python train.py --d_model=768 --n_kv_head=6 --d_mlp=3072 --vocab_size=32000 --norm_eps=1e-05 --tie_embeddings=true --parallel_block=false --init_std_up=0.0181 --optimizer="adam_variant" --beta1=0.95 --warmup_steps=246 --batch_tokens=131072 --doc_mask=false --z_loss=0.0001 --dataset="wikipedia_en"
Each number is 128 + 32 x the weight over its row's rms, rounded and kept within 0 to 255. Layers, rows and columns count from 0. Numbers have three digits each. The size before them is the row's rms in percent of the matrix's.

# layer 12 attention query, 768x768, rms 0.0178, rows 683-755, columns 0-95
112:116144146094084123182122110129148159156111114086163137123097111193137136126120106174168148103119142154120072099103148137180112086165148126152137155103119123093128103133163158107180152140112159070148141160179119127146151202168128087096096131134076106147134112106074099113173089133150132123
104:105196174128152149099139094137148120160126094142120075099162121129197133118072092155176143105140103127172141153130108107164144113103202160126099147158160162146162162108081076155148128041194120103124112099105094137140110071130151156167144141099134119111135120160137199167162066138117096140
115:089076128154176043099098138120150184078153161114085153125145171132117095121124174170070145141134112071124147190096079092193154126182124134093120071123109161084119122138079084143117095146067158145114171152127178114154155090119100175164143163110163097130106135138118171112127173109147110131
094:061101160103157170099113151144177137113146092159120133183148195134150152073131096109121115146188092100110105193131183157168076109119150148113129115133090126108059159159102107123124107104165116094178102118139137163114129120100161145129164143140092133192100078116065077148159115055127099061
096:130143113203154130142084149137196123110130116097092103132181168110146110134147109121123182164169072113139113201119138110155123131122082199140142117113163082175144123170112170089197102169096103140098095074088108053136100151070173186098120076106199125105074162111136136126121102078123105115
096:105158139103145160149145132170130134115119168103163175113152091158085158099143128088114139136128075159104102064166093129125071116090160144078103072137141130109131096121158109147110106185119116174155126167163120172161153230121140084097105126142156113131141166157137095088096091166135144128
102:059094153123121118180100176090096157138144141148117142119170132149117162100175103057063089144210161187141146138146132174055142184101107119075109165117147150141172146085126098164154142120167165168102115148109116185098135105102084113104115133127114073127144148096182141069079135106129075126
100:156104111151147137107110169064115107139126210078166098086147160165096148239149071158110152118152125047116117074136150078070190127096147135147107150136138122117104110049097218150116128133094092080116132119099146170088092131174160184077192156163088145175137120136132112121122151137126127152
102:075097114072120187151146136168137144138106149156193155089138136145106164139142072045149143147093108136108129090195159156071075121119144197088110139140158154117125121123115109138140150091143106195133160122158102141176159229195149109090169164146157115130133185174147149100145147087095168114
094:147147138186153168102099138175152115047082134061132133149163153147132118144135136128119156168150156103113171112119071126111113198087127156151144106117087144095095077080154106168094133152180105097120112098122094138159099154118146132130171086074129190145125119146148148152153124149151154126
108:193158135168169104137092182176127092102048156075068155112105078097172117180106068121101133115128120146166091148110083115145158147138081208103133154186161141132134116099084139070184138105108092117053161107107104129102160091142141147074130122131123112109134107135121121129144174174095168209
109:149120139120156111106122173101092085093139127121076166108139126094151071118093154117047150161177125115060041173140136096093123162089135128104139101167144085128145129123121157077116121217145131178060105110139128119121097122070173121153163105110135088203116111144107179128089187121146113163
107:122167129101172170139126121135119170093183106185141167158144187159083073142110112092131137175102103030081098115109140141162109078110148130086138013157086067101134153165121117160158139141117114115153148110136128096145107094159110133116114110114075126166145100113033147145159115164100166039
098:146130076121132086175125193113163107195118119124139103131115162083160129130089128089128171168127178168107162146129100153120139160131123152089091176104136141130176147178096109100147106091128169133144100144095149114134120092142132121151119117069107128145054153122150137107110128108105149141
111:154119115177091069143101168187180140117100062070098154140135112092191104122092125132131170149111104179180134173129119127173179146115077125118149090142117115115153114159118110105180125143143164087159138132105150083137147173151141125192075085090186036120174116110109138126132088127149154124
110:139170104133097153118075142178175186112134121165185210050058155122111156109137156068101083191084126168127197108119146158166098134186141154165147117126147164135146121112148108128103164131064149108140204209164143126188137142122114125080100053082143113146128114105159135151140112123134147101
104:171099122109114187085104122140109146129085143136155134107101075134106128074141217133150036115095070169100133071160080116100209113122109102139172100084131117098089149124154143111108064145177131159131124127113109088098127164107121171147135118100098146124168104159107152155114109145106144147
109:108141109121110130190103103112153164091129167111130177106119191147123059082128120096058147131148149090157109142143111121094133091181141201095176124159122126138141151062182141177093112148101108049119112112143138151137071153095171150127145094131134124160114155162157135100138089134111154054
113:118177126163167136159068141178112109096120116085178113177145109111131114060141132147124100119082100135120127166120081140113154158095170142092188101127097095057159102164131133115182123174169150147077143138143101134152133149107108071172112150098112160109132109131124181112132121124143206161
093:211170128146069130112083156072130102135171121158123122094159082123124124169079143108161085129189089143119083082167168119128174105169108128110150133174079146082138147123113115095103126151182138096108113155180121103176113112111184140140173128108071157163193109188180087100157157166105103082
112:129129146145133130095104093066149149101126114142105172164156080140205182110181030095100121135180125163107077121173108113104126061160125154106164100133093087167139144175034154136135092131102119146101100110101100116096105173116143123097074131129127093134081183128120154209134080102095146138
113:083154108116142066104173104125105177135116120120189091108100169130162158150080227139159157145143146078193165144112129079126096141144190147061132114138114172153108128073173116128123148109075149121156208136156156166117153122148122136127177119161128172140088113133123136119172025146109093119
100:087130154079084103153166131092091148170111092099127127130112099138142116189123145091163113138160193102072145143141145163096134152108178192098121111127200118197198150079071082145179147196128130110143154106127104184180133144132073164086172088109143134108136151145135108148121075150115128110
107:057161098113143112098148127138107159116097093099105170121112121132133196096135114118146131138098105128143151117199082139054176104141113113142121158161149075171151126142108143123164158159145090165146149098150104131175135133129076117020106072086102128095161224168126171135121068082085151098
111:121144120081129194102162189137071090193152123153137160140160186142109136130105124133197119091098163104155122105192156070134120112142108156118101116127122063166131135109113192233134075051131105132131111086071139127114146141102161123086142159133092132151163132136163081131170134136065078119
108:135131135140149214095084192118127106157147126139111154129201181069127129107092186100066136143099106081106121142126120126131081118140139088050113087115106091082124178152092145156112079148139149054111092129117102143136101128151098138169150123125126126130133112117106146147139127144155083082
108:146078167160144117087125155107131121130149122151104068119135168105136110087140139176045176135127117084145078169121077113165093089122171124127135112060173143055152137118181144176133120085094162122155138117073146099095154075095102206146081154163104167100071133071091109195086153099099110145
107:123139141141118086146166079099085071177203103150148119162137105110164136141088121082183105098138179148091140102139123137092083131075099158163094167103162157171178113170062098117144150100142092159123119144123152160170152163138123120117120101119140124192106111107165087171091130151121084209
110:072098147102127086148170097086127091101132151146120120108083128149119140118107114108104114142117158119122197065155142153144186097155138123116145076168208181158110125130161094147073138142187113161119134183112135170186089093125066128137176101130094193144180110164106103108087087119177161080
105:119077180195104103119107118122134125079139108138062127145111093047126128142133096120085119129109071107152081126090149144127165131134085123163156176129120127087186162094133185071169140116124136105087129106128076163135200148131160158113068088095132089096125124118154155115107206135165147195
111:093125116153073124109129100095163151125119105142129128206108155108178128069075105104109172148097107174110114129177136195131106114119093139155125146135089096154186174186160165135141152169205122075176108169106121114134128144157159102128064089107131093101092099100085127103174097165182143125
110:109136069155119152169062140160139126114139079062116168148124112098107123175172130116056125103127125187116178131133123187137097099137085182141131157153136095109152158076136145186150166216110155105132147141161092156092139125197121070101117092093091129144168083122125180156122068137127162076
104:114105103119120111078177120111078157157110179133109105121168106165085130161152172114102068127162174150143104090116144108084136151068155088123081131143178153146115097053133097202081156163159130185135123159170116092096141159093119130164183110142160129137164191132171142122138162149169087143
113:111113121088058148087099167171126148072147113151077147150142153164126116152130117093189132088085089144139138136132200138193104156108159165112109105145162086175145164181158140067110145128145147158117121147137091121149135120147146105130132109097120093135121125132084133082147088101138184086
112:126113046179087121118080096144128155086131133154087107139147136086160157088092108125149168121139099098139084216036149181160118114170124137144052132157153107159133097145087121138091139177084151085101120110183136140093113090125086093148100125093148100121076137136077138118134101120107121065
095:120129073131095105143174128190090141175098138153141107143092175100096059109122144144128125187107097119142107107102193111160113092182116172153185130098114095160162139096095077107134095137094103112121154090126188061122131127120153161147147155112119118161159099097068176095147169124100128149
107:061111127130066077188160098119128155143168065121126091200051166118150191173117117087105113117116162159096106121079121144088121141100109165140143102122087139135115181133087117090196165131064099094160113108098110174120119140221133140133085113142108135140088121139091128169181099120150082112
110:220117162081114138114132164067072153134077167117171087164087103172139139202172113198145116090110139136117104115094115128107167104112169082205148178134145164136114106090116088107133167089104106137108114161109164153086136133131112155126151141110138137094189095108111117120094096091101128183
103:141117172127127152039153136124140122123113195098134114122178146135140166178130148099170034158148194107133154126112095112069123114051165105116086166142143101189114107103117136173101112091139094167112107147126152149117072120105148168142116164158138139125132194154196132128172132119088080105
110:096112070160138147147092148098108135017101165125109149098165133120085125157189102096114125173104155115143188171157137168097116106116131121086148150169159084170171108139187120169097114187155143210084117126118093141120158159136078125107154147156134150136162183111143175121105111175068111128
115:185087155111144124109133141102141152140150179171130112115111134048118056154138139153089118122142130098219123120095119139082158114145112092170161151116114132124139158116106094097083083083130175128115181159147160119110153091088184206169121092138168117106100121117129148071063185185137137116
105:150161177070138096147121081106120100169114129132166135089143141103168116189178167134123078168129187172172130146137143125094077160116088123132120143090138124149137100146121075094098152071123151139137162168063125106112112141141142186196135106125199069093078113129137155126138104139123073110
108:193126111113127169160098169173175147071132054136072162109164120131089123108136125116109082121140127127049127209144121160145168132142122105087077141131141089134077089171129107115134105068129107126236094176137099136089167115074139146069138128123127110103120134126091168141095075049067150098
111:120094152163169136104064150103152091122128149130116141137089161072125128152125179146143183154177165130167123138098105108097108141123114119067129119109127149106118098182069155093106099177118148154128094165127159166138084154093130080075143103106186108147115192115166154082115187064129153190
103:165132151181158126104102064120154160113156141145178152115150144122113133172141166170102138121178126121116106127146089095095118078157129142167146097085118131115151144143146130164053106122128187167088161105089188129133086168099077161123074183132099106126057179129155173096117143145157096160
109:158113118107133137171158059131127105178166110133133083092115142156139182105113149105163138146175165089093160144135059123136143172152142159160096134119113150096167154142129110164147102080142122187133167165134181165189150131095064091105127074131152160121130111130112134119123065150121110097
102:176124119107125109146104130142141150099083130107128156130111062131090123082198084126107115118131101223125109086173094172100174130140124122164214158165130133143127148130161197091075145142130098140097096198113053097133112165112232085117114102068090132108167093166134116117124099124177201148
109:093082152091085172122112102141066179084134122145128131129147054145104165138144153102166130085151132135109172045142152188149126080104113134182099120183100087137169159118175128162137129151112107063164195144100037125155182144137096144094123086104103129089096121125157111155164127160128178146
100:164110086139126140161136113151056151114073164081153158112105161122145152147181149116107144158145130120122081140152071130177128147150133137146167126168150117188092054073175083134086087155060156184125152100122107087160117097063119113161159142082162098088161128160142154101159044184132124111
106:145135117165143146173126151165121142119092089148158124119119136083143074104054114132117140091127143127131165087157105107139149084104115186099179041108127181033134183076129157131138058084083140100081113096082161071122132178184149178144107083105122111071084102134176102150143170149132104116
095:133193132140115123149162140161105148150146076155171176092153161152123141093122123127137102197149120107136091121151096123100140174103177131092166070229125122128159136121140130179159080115144102144147158100133158117171089140132070112080149156151067139127173148178121133083110070145143103105
104:123156096171155084131142144084105140141148151118112065090123136116111060135101124116126154173165159120093085163080117101112139196155142170127155138082105167135160117145118102156186082131170142139114167174111114127128128082082074140143115156120137118122118144122139141119090187129120139137
111:138167150174152098174135105166152153122112104187203108127165133171111106088092125164156144158086148149077162101134112092152167128135176214116126069115097165100153089128156160147187083101100136110150095117144225095106105163131155086129125132137113137140156068109109137134166106153142114134
109:117138079205148068188094132157193107145146122144104084088061180094095115107080108107110186183133177124102102125105096088147057092163135148085161101086136174074201126190132086141121105120146165097102121150170186160173159194109135084118117133113114208139151110126132137139161161181040124170
096:157151123126096132132098190102157134108111129135135084168126137106114147159085165146154136119124156158135099071156083111092144147108070128135129130118112134076193145180096127099151171141193090151128190163120157158196158124116167078082146116122150124141118200155171127137091198112119162215
102:165166145128156093152186075067083166148149147161111144071158170171186122140066116112108132109194177079114065173126124114115121151152124132080114104115130098182120130112126119088114148160111138079120118127086110142119109081115127163131167140170120117158153125090146133109132129168101072111
112:151103170205118089118107125125191153084178076162123142108117140100128141128140166148079091118102073140115111139134059099163193056134115103101171137096127119068110164198098116130106104076138142104126113124123129107084156118152143181071086107131128096152142170114076161080113177054167115132
103:152170141113092173138143114124179118122134164151084132173090173138094136151120079148118118138079173103106160124164129147141153041135123148107180139125104109176133153156118168096117129162159098110185113116110176098134123115146096153108110160121094150094128077135088155099191073113101127116
107:149124138115081148129084125096138131113157115151143054115095099117132146178171085115159141098115120058066116108107136106127135098137141165167090165099093092097138125146134128144107123093062152096124159088144112121164160099131108149074094113176106186146111143143130117172162145121131150134
102:146109141149151108118171085158128124177155201171212118163164134123108130135069167133088155203115158069129106145164141122136107186126162209083105126109083171152124098098096100186090111097123132169152118145146155123145080179133124134099202117162150134162087085127127067063160169200155079095
109:073161106138149119130078116137157141095113112090120135138148098119214201131091142133139126147129179124104120165139124145149103120107097180074107125145110098174216118189100149156156128123169088099112134156056114128166185092109114117118052131127146110118153172122141116159150163150082119091
113:157129087107133074132151145103118101176140138093120138107120121096153104113095099095125111159141136186121164112155152133112198058172083105094168171164095046208150150135081175127152121136109150096074099111156189094123145211165133118068107118143091091102141112109164111096153089144138098094
107:103135152180148127174121102151144132112170137133153107140112112137117161172148145128124086109126153101197159115130080106081102152066129076103149106102134088123128074158135111080079126180118152173111142160075117138105148071166075134112113121139130156103155118131113184116129135069152133178
107:122137171148081124120158091121150103086177100188097115080083095150149194132122118131106133137174174097191164110131145129192106159138141139151108148129125132115165157117169137159144139106110134070123167067132180126085121077160139167153089152132110161092106107128090133132187142088127121088
115:170136106137118207139128169166167141110086101126137064155161065110126114143135021169138127122130052168114107096103183138159121174189086173130162169159131127106122095157130147073109134134125168142058109147145097093080139116182169144157146148152154093089139115126080094179150073101156158137
107:086141135148108150152121088168133130106165143181073136153168187121168159143098149087159128136111123138099097130113180163148114150108095169106114156132154078149122097165112099135171168126160097154111161092104120145105169126112099175174112173209185040129160140086104114146112164111073096102
107:104133126174132110173156106083142101161166048166146127159112107155157185156172088074108137123143125094111181167146129127142111108111119164139159133080149120106134081192112129156130098094185142118139068134192130120122145135173112118130123123155121072086116177098093106152152101105117082091
093:125128124146077121071074096121155097162151164139085119109129176049143102147153142162123141128101098080166109147128163147152105152109132142136105124085107139120120188115123068054140101162141112134142190102115108107170127078150065130107097080134122124140108136083147173174129170112146136175
096:129132145108166151137174133086172108131169109106186122131150189176163133109116092199149132162120188102119127153119090111055110117107178158165146084100111166152161126109095166159143075106104085123188121092098148144130101106096155144172137188104150039142160112108120115128106150028135122114
108:105119141150122144066064121117146095122165144077136149094117136150101084081104169127116133085153056133150140152089154174111153093165137152098167089133112114061125158086204139107074044136096145107116166131117121056111090139127151114137138109113193131101126083150168152099152103130166168155
112:125112114090099136192137145116123138094099113128088173124091089132075155127172095142135110130087129139079158119166124160127113123145129110130148148116135107149112126210142164126109157164095114118142084120174107126122164125181108128118078141128105142075169104125098083162142113148133198108
111:170110107140101101116149097121086175170095170148158101137115081074131169199169132085182108156073187152129119067105097129088188102098167100154187125121162161122131120068124131147111159102130112160155093124099193119165133156140111144168161102111145159122119159136164109103111159145147125229
113:163135130156111066130108069111156143104185146150073121122123161148145046120125121061108125166147158093091081151083163124123177121161129080167135145116135100172114091060102178129102094136100117132060108123125154090104120121122134168070169106093140136150093076139132177069066181132139104102
# layer 12 attention key, 768x768, rms 0.0168, rows 683-754, columns 0-95
109:087178203128115172209119103064175152133105117139185173153141165149146115148162168118116020122141144092090154111060096092143112074139139111150190133162160185119134188095104100153101154096101113139091165134067107199155122163168153111076138139183116084099094116150101191142174033050123175157
107:118055171127109119148134127132066117082146104117081110109094092083151084110107128140102127117133168113176130132144102121182110173163106108127152124097140129118165130132106107150119099092158184097137153186152134191102088083183087150156125120111092149161125121178088090050105099177164091088
112:098112123054098103102122128080106141135127131092184091134131171168125146108116115113097155124151103159202103132109096100132137170078151117091049085100144151156116103090123142067124112120101104197167118152136124087060128155140100118179107060163155165103114157127160123119092146112155118167
094:161137143088083106103136170149128106127120146177163086112120100140134141110132121120175177125126167091167064102139132164155146111167154096123151124032152148111113102084167091131140143153096182114152139122090162077152149144133119099127080121059078114107104146113093099159107111101105162099
087:114093180127123189172106105130165079108117161123131163151189124149175085150135095100135109142161087175102167153175123138185076171141122197093152119103112134128124101102145112070090137168100099168098068151111128108151136154088153117127115051110161167100079104060132169152134124083138137118
085:135209103106142134139116118226190127070140156154164140188158167173070155103137192143137160087118102129175170120101137118103125120110076076169036151096120086117160172162190082072121131119121120147138147136184101139176135123122115092078194117119130117149167124150140105147129124171158150119
108:113126102135151118127113104105060146143170126177044113045156171124145054114137172100137122127163124163170100130164150099099170110161109077165095132146117098164131182141105089141173146108156167103149122153147153090062136176157188115093171125145159104208117111145178192094108168126127150130
097:193117035143165164093109126126136125133102139126146130172125093123146190081095079120149106097125133129137105151119106123132182127110049103115130126143122095146106118088065149126110135124119125170144134105109101145166082129107162132072174124107157085116065167200151175087082123107148095123
094:076161112131136109116109148170186122095116096135104142162112149150158151153154100130132115061153083185109170136138203096161105103118099132136085130134164139136131145151187074153159120125178086129144152167150116177117099160135141107056143192160153120122120149191108195196127121129121142072
083:173146092084114090109113075191125098177066129132129138122100138118077166162130141079130097085162118142091135120096071154116119070097088125173159137139154099086151097189087127134184177083155139103179131118193151127149085077146134145118094120123097129144168138215165119147112174136179127125
108:139122142141182115131120125120123102089077043097081130124108106131187087188090111146134067164087118124100142151113057121188189121126084132074156143127111159128144114149139151094158100091149090197113093188080146144165138074098136081131130114141162117115129175148101131107115117128145111177
111:113084073119097151076097144159102105115133141142199098104147147185109095077104136123111143131107051114156126102190116142141134122109116117107070143131167077163071101131131169095115136153145157136084148081153083101100090125106152104068158134173150143157146130076178108113105191099125120144
114:102141122109133182129107164177115169074115169159151144105147096097134134113155138161125145144165132063141165060146136101144083127088132046122102117136086188119097177132127218069088122151093118113122101105159134143171094076154051122118095129116071115147149107137152130129146117091157110099
093:140085199097125158149096127207125109121100149119164115157147111093132148107158117129119120173151172134087112140152123138136181143155100142123140129059126177101165123118108069145100097120167099065148119114104115130135159123140111145143093134145086150165135139104121094102158099134145131129
118:109135209025111094195086106141153113156095081120154127116156142171137140089148151139122063195134201084070157094110085117158173185139209145106115082135097173114114164133124126098064194125176164167099173109089094144159149149148115129170116089223099173152155152157117160120147126166107132136
108:107142147137105127212104103147121104151153100127147133085092111135109157093192100103127141144120117125129138143180105112124148130094097140166159159089123116149146183113138077113177180140089204109173119108098126129187159140080120115127057080084049128149156085157118166131152078112107111110
103:122173146203142169115085131111130156203115140189135084092125205135088113157114082105124083096122067161111175149114152158108126118121096135151104123154124069033114115128096109129126092131129168109138102147155136073157170145101154117137171122154116169096188119168101144096086149145100089140
112:130168121085106146140128167104120151085141145144139138122129113108159132079157112113129106146141135122158119122140156108087080129122067160105173198172177053163145143092114139116135140117083158092202116157108158104108091105125162144095064152078121138135100103141152192137088084102063185108
112:085164205151173169130079136154116150101108129161157137088173147131164124116152074064082117100156124057094156188109093105130115146149109132143096156165101122110146161142151134153088118132098103113146110191153150114151118077138124139135174107166098121088150138163057123127164120067111120124
086:170106115136169113108092104144083087149151117158096091111105117112127103145126132122110084087146134159171113095143147089089105101100099117115158165133150081105118117108184068125105126133107094152116116130181103078085077068126155101089150101113158088163163109149152153167142132148099124188
113:105135171075112155122077137042150138084122115185159060187140139146162136161156160132106086131160146138102136081134140156174129135158108108132186165071091070117100136144097175051126086065130067137125060136110150110180154178144134105089144141156164133103122084054167118087107169101099129097
113:112112054128129124118126119122130140154122177129221104133143172174150110101095136126108162134128147110169108104069135088082065165116198145153068145120121164137135075093087084114152148139142161147143119112136115128029088074112123159151097108127121112146136140092147077145117158130185083096
104:151096095084075169112137131168126107135133115127177098161133176121164098093128129135132133164074166174141119107146158157104091110235074188084098225140120121142155162052086123158124081071178149160125171067119086149106124143160114160099117145081148163107114107085121088138107093103154178122
102:154158131190131150135122104111173088157100088107123111103140157118145173145177042101156142163158110132106223167082087151105125092133119087182109126151112102107085090145093100161085117098193186137155152125185129125170085148102124129043126110137149113120097124131129148087138118133102164094
116:090118103108119146135123116173117113168112150119169115165135138138083102122130141153162146116140148173167066106156255199127115074206124108127181112144162154133138156122123147161157123131180085129103151062110128167105161160151180106151137187148151095109158111164121103136114102157165119091
109:170184104159120108110134199100130117146128143126129130096151108096073110142131166126137185097131115070180132149086170161118137161122088116110066100129162091194088148154170150181198151153141188107155164137123131118069130150099094108119085119072068135139128072145138119106120113190134161135
097:091142129129100061065115160099073160126120157135089081094160100088097161152116101195137145173157170161171077142135110127177189125163157117110168125119128069028159144084147170136136097121125133160087097093074172103102168179070098109178074088118088096093122152163123132151092156140099126122
113:094153046134094127171090100192144139163179106086124160146097177109116119110116162156134074127101150185081111159151133185158117160126123126121086116073156184156120124136150071133171108083119161094123132092154122170143111127129110120152088099074164157191110150066111088112135160150134184147
101:098100105111108181145104094140186127175140148086151138105105123116135095073150097114191143159150142146112139140197142142076122117116042099127171220165138093169133088141165120133116162174122094056172106144184117102121130143139100107120159134076097137100119118228160052103114085159097164121
103:105085154144201098178103075112113160097167087087079127111111133094099150129084127109122125163148153112112208122113106085122206133149184122127141145105118162073121139150111175054099145143130130103126130163146117162162143149129096146142138135145165109146124205070131122094113218040070081157
117:143185150126117165169153116046144186091153081149132110065135148131160124062147144142083166115116140066150142095193153135152085166119149125144140139105102120157134142120151146120017158102161159125104127127135155127132109144127102110079083095108068160138110088093135138135165107113138119149
099:146146135104175108129150157145148070195122096166122142131146165130134127112087062147154144117087136152122120132102092166148104152102184129151074197141123119179133126160128113126167125082181137145171090128162129142081195172125170106095189116146099148212175159167090133152139108165115083076
111:143107103147166080061147120142138140124116129106057093127108094127136171080118153115064134103145062135161121085177171120098156112124080130130051146153109100138123116126138092160117129151159100117134170175123085098121140136080128088118112140123198099118071109149158121164128146121149131129
112:131107171073104172169087188169095099068145180058079148136100117145109138115144129130127170088115088145157144135146181109156132078162141084113153092099098127119138140160145095139100132160182156106100105164112073146164128100116105113099113154175103111128104158092109126124180194102147112086
119:207168132059092094113183117125103119140113073147189103137167101142143158131084115119133147116142171193090147144156057119135102149106170210111114080092144150142152147136125139123156134129085166126144072216119124118101134110101061133158148105100107178124160174098157137135169138173139105157
082:115172142124111126114156133119115117153139165150127174153139125139092111082164113108185118150087110097126101097135165128146107091128148127115136046140080142160172178044094035123144064110122127159113094105124106115140130089085091166138064156174088168110161081133130166172160129178129088158
106:130146170101065127140089091110195175105090162141129126139122172111174102164184132115120059173089148085099139139082112121131092145140172132135132144090096193118125139095103155117137101106132127126128125137135117160163138169102166108114125183131039096148082146053089195109139072058162139096
109:148129108211142100106160067069133123105133156126099145108076112091108165169083129129157108160115077130093141168115091089151181122092125175131163128158122115108170132119090194154097135114083101149083126157157097180103147104090136120168157164134141048119136154128130065120149073131100125190
105:145128096084180118114176127116122125165138137090127099118179063153177120094093166131079078082159082161144126128066161149123131171106089097123094137101119130192083109114090111144114181120127223128173135095080151119164074099135174112089094129161126140126099063083153144115116094150153146081
114:157106164164120150133099135154171103136137131086126127141135102133138158124141157129119111110139076136153140145133116098112140109148033098087140158123099087208129166082116138146131103090145146160174133135168151082146166155127162113033093154063165137126063116139174124123102140115120180078
113:150114062081133099083133124108137180129184156137126123101157119122117140129107131133084110132163124212164138105152100160130144121143108113074118196152137148101112069124118100129125116175101163116140135097098130100075105160166103128149100135115190138125136167053175160123097141108113074130
106:094064066060112127179108123141142134183157151122100131119128126179135136126090134143104107143084155209135097107111167140105100135085151154108137147092123146104126082138121094117115123114113159152106174084133102137083118153179094199171000171081179121140129102028103123094167155142142128126
111:109127192156069145133105078130106136176113086133160149111130173142124103162153105156134088148142156171116091102146140054148063128165168124170179122133094112067156112083158124133111162091152125109139123146183104105151115162076176115180153129189080130075179146122125156101179080061098136130
108:189132078088108138091105178173141117151175176095118084112151073150141116095157180107151181109127090122145117118182071188114196082158084098086090128061128108080123107140146121137117096153125205132139167147191105072123127119159061135111073127084110104146109174097144127184099132143122115157
104:146131061109151083089126147110104152209177151136169116183125169133091060127086144086125163115106113133183158130116132144062124130161158161147147106113167127151113086147118151142195098139102143152151100090155110096043085153100148097069188100098152112155185112099158096052156192164150146166
115:157092142171074090148162148139120126147111112120197077131116150105173111161173171162151080115156134148080102114139099108118155179113150090152111114121144173169069105159116070124111154126153152109128146128083162176100103142187069108152151129141125105161120202162151099108165079165119121172
088:114114141140183162148129079117088119099159098143074162091149155131095094150111130166064067124091132100069157148152084104106168123156156126162184190170125096109140140182186137106084139123121136106087125150119092137165114137151201086053187143192138134144131151130116178104181164125136119163
112:153101163150100129137128119165096138139179089156084135183161151086127189143129148157125097086145180124137082134177151094125087165094146109132142135107124124085123125188113118072129135139121110150124096079074188124101171122140162185164165143118125109071109102076129086111153154125126083148
096:162093130080155147127176129139067131132124103142185085139145110159134099183136177111134113126166170111109127110081104067101136130157132140141141133153152069144154139102129137147143149096093098167112199175140121150159104119147098100089129089144145121130176134255129137138159123115158164105
107:123115153088081085104060202123081115132099126078208050213062119129131114141106178129117158106177207108221104151075163118171186113140097111060106136139155136122140162089134081112176146112153116163130127150104147190143132163127103123075110128147135139145149167184079123112097191120149073146
084:101147054136147154149083137144145176076075101112137127105090148100116123101166146092139130113155094158154144151102168151130107106109127102116092127138076132163150092117119171076114152141137097161148144113120098110170093123133121088088137143179157141144173181211107140079155114138160186148
098:150139123172147115124173099093095100148145101140101101115167079129146146097089141117121098120089126154056123121183121156134103144171126161147128135144100127136123101142085090131123094116145133093147168197176135157090118143132105122213145159078132171100123140147132070165130154091123101141
123:048130155180123176190067153129100119123088130155194121142137111082145100127148129144101086108094232075125125107070167148115120122111117116172147143180150199097164138105072106119064117099125104103086146151123125133165165130122175168134121110148136170117122105189103146153150064107151103125
116:107121122174134113127134168159100096089102157083157120131079069131146111093146138150190137101154143152104121095156116186116126095138034050039139154108107149138128169118143087150180123095122186100184155102145101165129133105144071105077112142087084118118153153190147084143173076129131150122
088:125168092165171143104117097123157148139150157180096134117136125160116065115115169107103142108154068102130102120126104142111164140108099125136087159083097134102125126126098087124113133134199142133173203075203104114092103112105091136114167105133150170149076159095121126133123137127113176144
094:142119078109145107134175152090055140085147113143096107109115084114157121110138159122115113129135171117154119145098134099130147127121101132146157084106125115173060150123105182111084104111085182113108106128129141164102138132141131154163065110113161107113090107057153125192088147095113104162
114:105132135146139100097054171118215093172144151128162106205088126093106155089164157102166107182155143096118157150046124107110169124127224152133104121139116173070149084153102158111124156076168177104124123082100170148087137204120133120113109129213107160175103153105092111091132163118156144145
108:168164131090106115140126150132126114103115105198162173191082178102124150115112095154142179128126155099129146132133135150124131140092136122136179110196092142116167135109042162137055183119121060121103040126104127111145156145125177144147129144150083044099157103131086114117158127145152129172
105:106152093116107154083160174176148078135097097186092116126124087132116162147119164140165106101153140111114083161113058126136168131118103157154071169149074115152130108128120118091125106105204106096151139050151164190148155092069135169160120120175054097146123151214146156134149112164104144149
105:139137106153151099081151163193153154065082129128117116132101100135100193115111114113134145074098152125142153098124154139163150191125057111133101106115148164112108163099090098156107095088128116139117146152118141114134135173134110092086072071022122131138065122180126102154092128162167099157
115:035119161131144125166171110094080129125193126168179154092150165101173072125088106132122190143137171072109172096148064112116100143075191148087136084143121164097103088169066106098074156156172136117137102161101159130088166090146109116177138101141166178104153060095134081155130145105096099112
107:144153114141172150136121173114145154096158139158088149171152075132179115190138085107072119152096188136115097101108174158138213128134119181079191172113139138158187108104080186114052102113127078110083179098122132100122174148169098115096163100162156105113069134022128152142038166114149144098
113:172147089124110155184088141173161108123141129176142132087102136129179141166190118123175131122191096079133123148130133096124178148069051173176143126095102161102084142171087110158065167133126139161169140148148117089201121158129182166087112176134113137106099134146146160102126092058124167132
101:156128084097118113129145159089110159116138111096120120133140146065164048108159102176078131140180172154109108153087077153132110190094204157160098151149183141179135125139094108109158109172089111087089175127093144149093123049130161131160172107116118106146178141178113086116144150144120110143
110:183117200092142156177158110099164179122065084133080050110181120151131114176108160139103053130104101112129176096138196134132120160103115169189139108119123147047080069127144114151109078160097103142072124160135115153164140102086119153144165064195087152132089143156112122150206153137143123083
100:091141109098109064142150112110185122093162141099164153106174139133151171146132149125157098162103102140092152102194146140169133165127159161090088046067134177155092163103137134107128135089139116161107167125137156095099119107113144108234126097101131157088117101091100142132122132147155125138
111:145062143125096131179139095182132132089149174126209111220105111093146159109148112135150107116110181099142123123170192132123137111134145129145149176124161172115077163138139079118175125075180093132167133076119147158063129181164089118122109120141081122093122200110112117152148164094151169061
081:132131197122150125174131138138101168169139144143075117076113119121134119129132117102105129150154145130106111103119158139116169206162110100163098127101121155079097166159155094153119135156116177110060108116104091163135136140204028175118085131078067098074090142093094152116074120090060153125
089:144111171099076146159168158099062138114114141142127088159127159125178056157109127143171129130102145114140124081168142075159094121195157119155157174110126212144137133149129145116082124092088116137129160099116132169124119130124135115154094149171169091131164092083091094156135082065134079138
105:109107127157095109100093140127095161126099171171177144110143180137146130088132122106104158058150103119135142158122139112119130093095132044086108119105219101100115109159166103096085082164071141137141107156093119142086087111135128126136197124162110166144150171190146153116129197062143106160
106:109128210177105134157175118096109121093137029112116179089042133058100122192161103171148117076127130088071188090142121100138160092152141111143173114136063109118149154143122204118131127116102091110139136144098111144152149164143102122124144128149080148143159135153088135175171106075109139146
111:132105115188141172156099131163167155096143168083077175140086129087081184113134059130123086103124163103096184124139107143134138112112043158113158120169124102065193153161112126091164140098127138090150124114114107151187146166103172165150110190122168141096110141116114135130111113093095144120